Weights of a small transformer language model: LayerNorm before each block, biases.
Each number is 200 + 20 x the weight over its row's rms, rounded and kept within 0 to 999. Layers, rows and columns count from 0. The size before them is the row's rms in percent of the matrix's.

# layer 4 attention query, 96x96, rms 0.116, rows 0-21, columns 0-31
085,161,208,195,187,212,239,217,164,221,235,200,194,201,222,230,217,206,169,184,196,189,204,210,234,225,192,200,196,234,220,166,234
086,197,218,213,198,211,197,157,232,214,187,200,168,177,191,192,208,208,237,219,171,227,192,173,222,191,240,213,212,181,179,213,148
094,163,151,170,147,228,185,194,228,186,212,208,222,213,186,213,181,184,204,208,200,159,186,210,155,207,223,197,208,201,232,220,198
085,225,219,147,226,179,186,186,220,204,186,238,214,208,203,175,223,184,230,174,173,187,206,220,189,237,197,225,194,230,193,185,192
090,196,187,171,161,177,188,184,230,177,184,188,199,196,210,180,187,229,191,217,214,217,200,221,207,166,210,219,219,200,204,232,183
096,197,228,210,218,227,234,186,186,181,229,197,202,213,213,212,215,211,217,224,182,199,187,187,217,189,180,179,216,181,204,219,185
095,231,197,212,211,240,186,190,205,192,200,199,195,224,163,210,204,162,199,205,202,187,188,220,216,209,186,149,250,178,176,180,192
098,195,146,231,169,212,187,210,203,210,166,169,174,191,227,216,224,226,218,178,208,246,195,211,205,228,208,167,190,201,187,222,184
098,182,199,196,189,200,217,212,162,206,231,206,192,221,225,225,209,212,182,185,222,166,201,204,212,194,182,204,173,199,218,167,220
093,203,241,178,180,195,205,173,217,152,167,240,219,206,172,217,227,194,203,230,186,185,189,209,196,194,216,242,242,172,191,245,184
099,183,181,174,183,229,178,223,204,203,222,179,229,167,198,215,215,184,205,176,210,164,202,185,204,174,215,209,200,196,212,233,219
084,204,225,240,218,198,226,202,167,226,217,176,203,182,212,162,208,177,207,211,209,201,205,177,204,189,172,196,202,226,200,199,206
088,200,208,188,228,185,207,194,199,215,193,214,194,175,184,175,187,190,189,193,193,217,243,181,226,189,189,194,184,221,202,208,201
077,229,201,176,225,196,162,192,228,191,199,198,161,215,183,214,202,230,232,172,206,188,190,258,194,175,214,216,217,193,236,165,192
101,201,224,184,191,185,177,196,180,185,224,243,230,198,195,220,215,196,201,209,199,163,176,174,177,187,201,214,218,175,196,229,181
093,186,168,196,183,246,197,227,187,187,212,230,197,169,196,206,177,217,196,185,195,210,159,187,227,216,207,162,197,190,195,212,206
087,209,208,196,216,181,206,223,181,187,186,212,202,192,213,187,225,191,198,205,185,225,225,212,228,209,186,238,198,182,183,201,221
096,186,175,179,185,205,201,216,210,206,205,179,162,216,219,197,181,210,248,201,181,206,226,186,195,181,179,179,187,214,228,157,219
077,182,207,225,182,186,202,190,179,209,163,198,159,172,240,220,213,234,233,211,200,243,181,178,214,193,218,223,212,209,169,215,175
086,241,228,165,223,212,197,183,228,210,222,231,200,227,179,179,202,182,193,177,192,166,183,237,177,248,201,188,210,202,190,171,204
097,170,174,188,200,181,169,217,197,224,203,176,181,201,202,207,193,235,196,193,199,218,231,200,211,190,183,207,197,213,208,201,195
096,202,199,195,223,203,184,186,237,224,183,165,191,207,222,187,191,240,237,214,177,231,199,192,175,182,246,168,183,181,228,214,188
# layer 4 attention key, 96x96, rms 0.106, rows 0-20, columns 0-31
097,205,178,203,214,194,188,208,221,208,222,200,234,212,201,198,181,185,193,197,245,185,207,216,192,239,205,196,235,204,193,169,243
096,206,217,222,203,212,207,211,169,181,171,212,171,188,206,207,228,200,200,226,146,219,171,180,209,197,173,191,189,215,208,228,189
102,199,184,211,170,200,203,197,243,195,174,188,206,196,184,179,187,218,168,196,226,230,202,209,213,198,211,204,173,209,220,220,190
094,219,175,179,178,226,197,207,199,206,187,186,189,162,221,207,199,206,171,182,210,201,164,197,217,199,193,181,169,207,204,215,225
098,188,224,199,192,225,202,221,206,191,202,210,207,233,192,201,212,180,206,230,233,238,171,197,203,174,193,196,206,205,230,221,181
103,197,195,207,211,193,186,179,207,196,197,186,181,164,204,181,218,189,182,181,216,229,184,191,202,234,249,218,216,204,211,217,199
108,207,225,188,193,192,196,172,197,215,191,200,215,218,180,205,200,227,188,187,167,191,189,230,233,209,178,153,190,191,204,188,191
099,212,209,200,201,179,195,192,177,211,201,243,234,210,216,234,206,168,249,212,171,203,203,212,187,205,184,185,245,223,192,208,218
098,202,188,196,200,215,229,198,222,191,227,179,219,204,163,177,181,190,180,198,243,171,207,190,204,236,215,196,200,165,191,165,222
096,199,191,200,191,210,184,186,218,178,188,192,173,196,213,210,208,214,149,184,198,218,179,214,194,174,205,231,186,216,215,233,183
106,212,204,211,217,220,203,193,224,216,204,215,203,210,188,188,186,215,171,183,221,178,203,191,211,189,199,224,186,200,216,213,239
095,198,212,165,232,176,206,201,199,238,184,178,208,195,219,223,180,215,242,150,202,200,206,178,195,174,247,226,245,213,175,190,216
100,161,217,192,184,209,194,181,176,180,172,194,224,192,210,224,201,190,268,220,194,194,217,202,179,202,221,219,222,211,185,198,192
087,211,205,218,200,234,208,205,191,166,193,176,190,159,168,170,216,177,173,193,181,232,180,196,199,199,179,211,144,206,202,214,206
108,178,184,197,179,208,206,198,203,205,216,193,196,192,189,205,196,220,142,203,192,197,161,174,209,207,209,190,173,164,218,232,193
097,197,172,242,181,210,206,176,195,220,200,228,204,211,198,214,221,200,197,196,226,165,223,205,194,192,232,209,214,223,201,166,203
088,203,186,183,184,210,210,215,195,225,213,238,217,245,213,204,191,182,184,218,187,216,204,183,190,208,192,175,214,173,191,168,211
103,195,189,189,229,201,205,232,193,172,211,241,203,173,203,188,223,164,237,223,194,197,223,184,191,215,245,170,196,205,203,198,214
081,190,213,196,206,212,243,209,174,200,219,243,205,211,212,214,212,185,234,218,177,200,192,194,214,197,187,181,237,208,164,206,196
098,214,199,204,206,217,185,195,232,200,182,195,173,190,190,185,187,206,173,185,218,198,186,196,221,195,203,197,158,178,225,207,187
097,194,203,213,215,179,207,213,194,183,203,218,243,208,211,200,204,167,224,230,183,172,202,189,168,192,199,216,234,199,174,202,215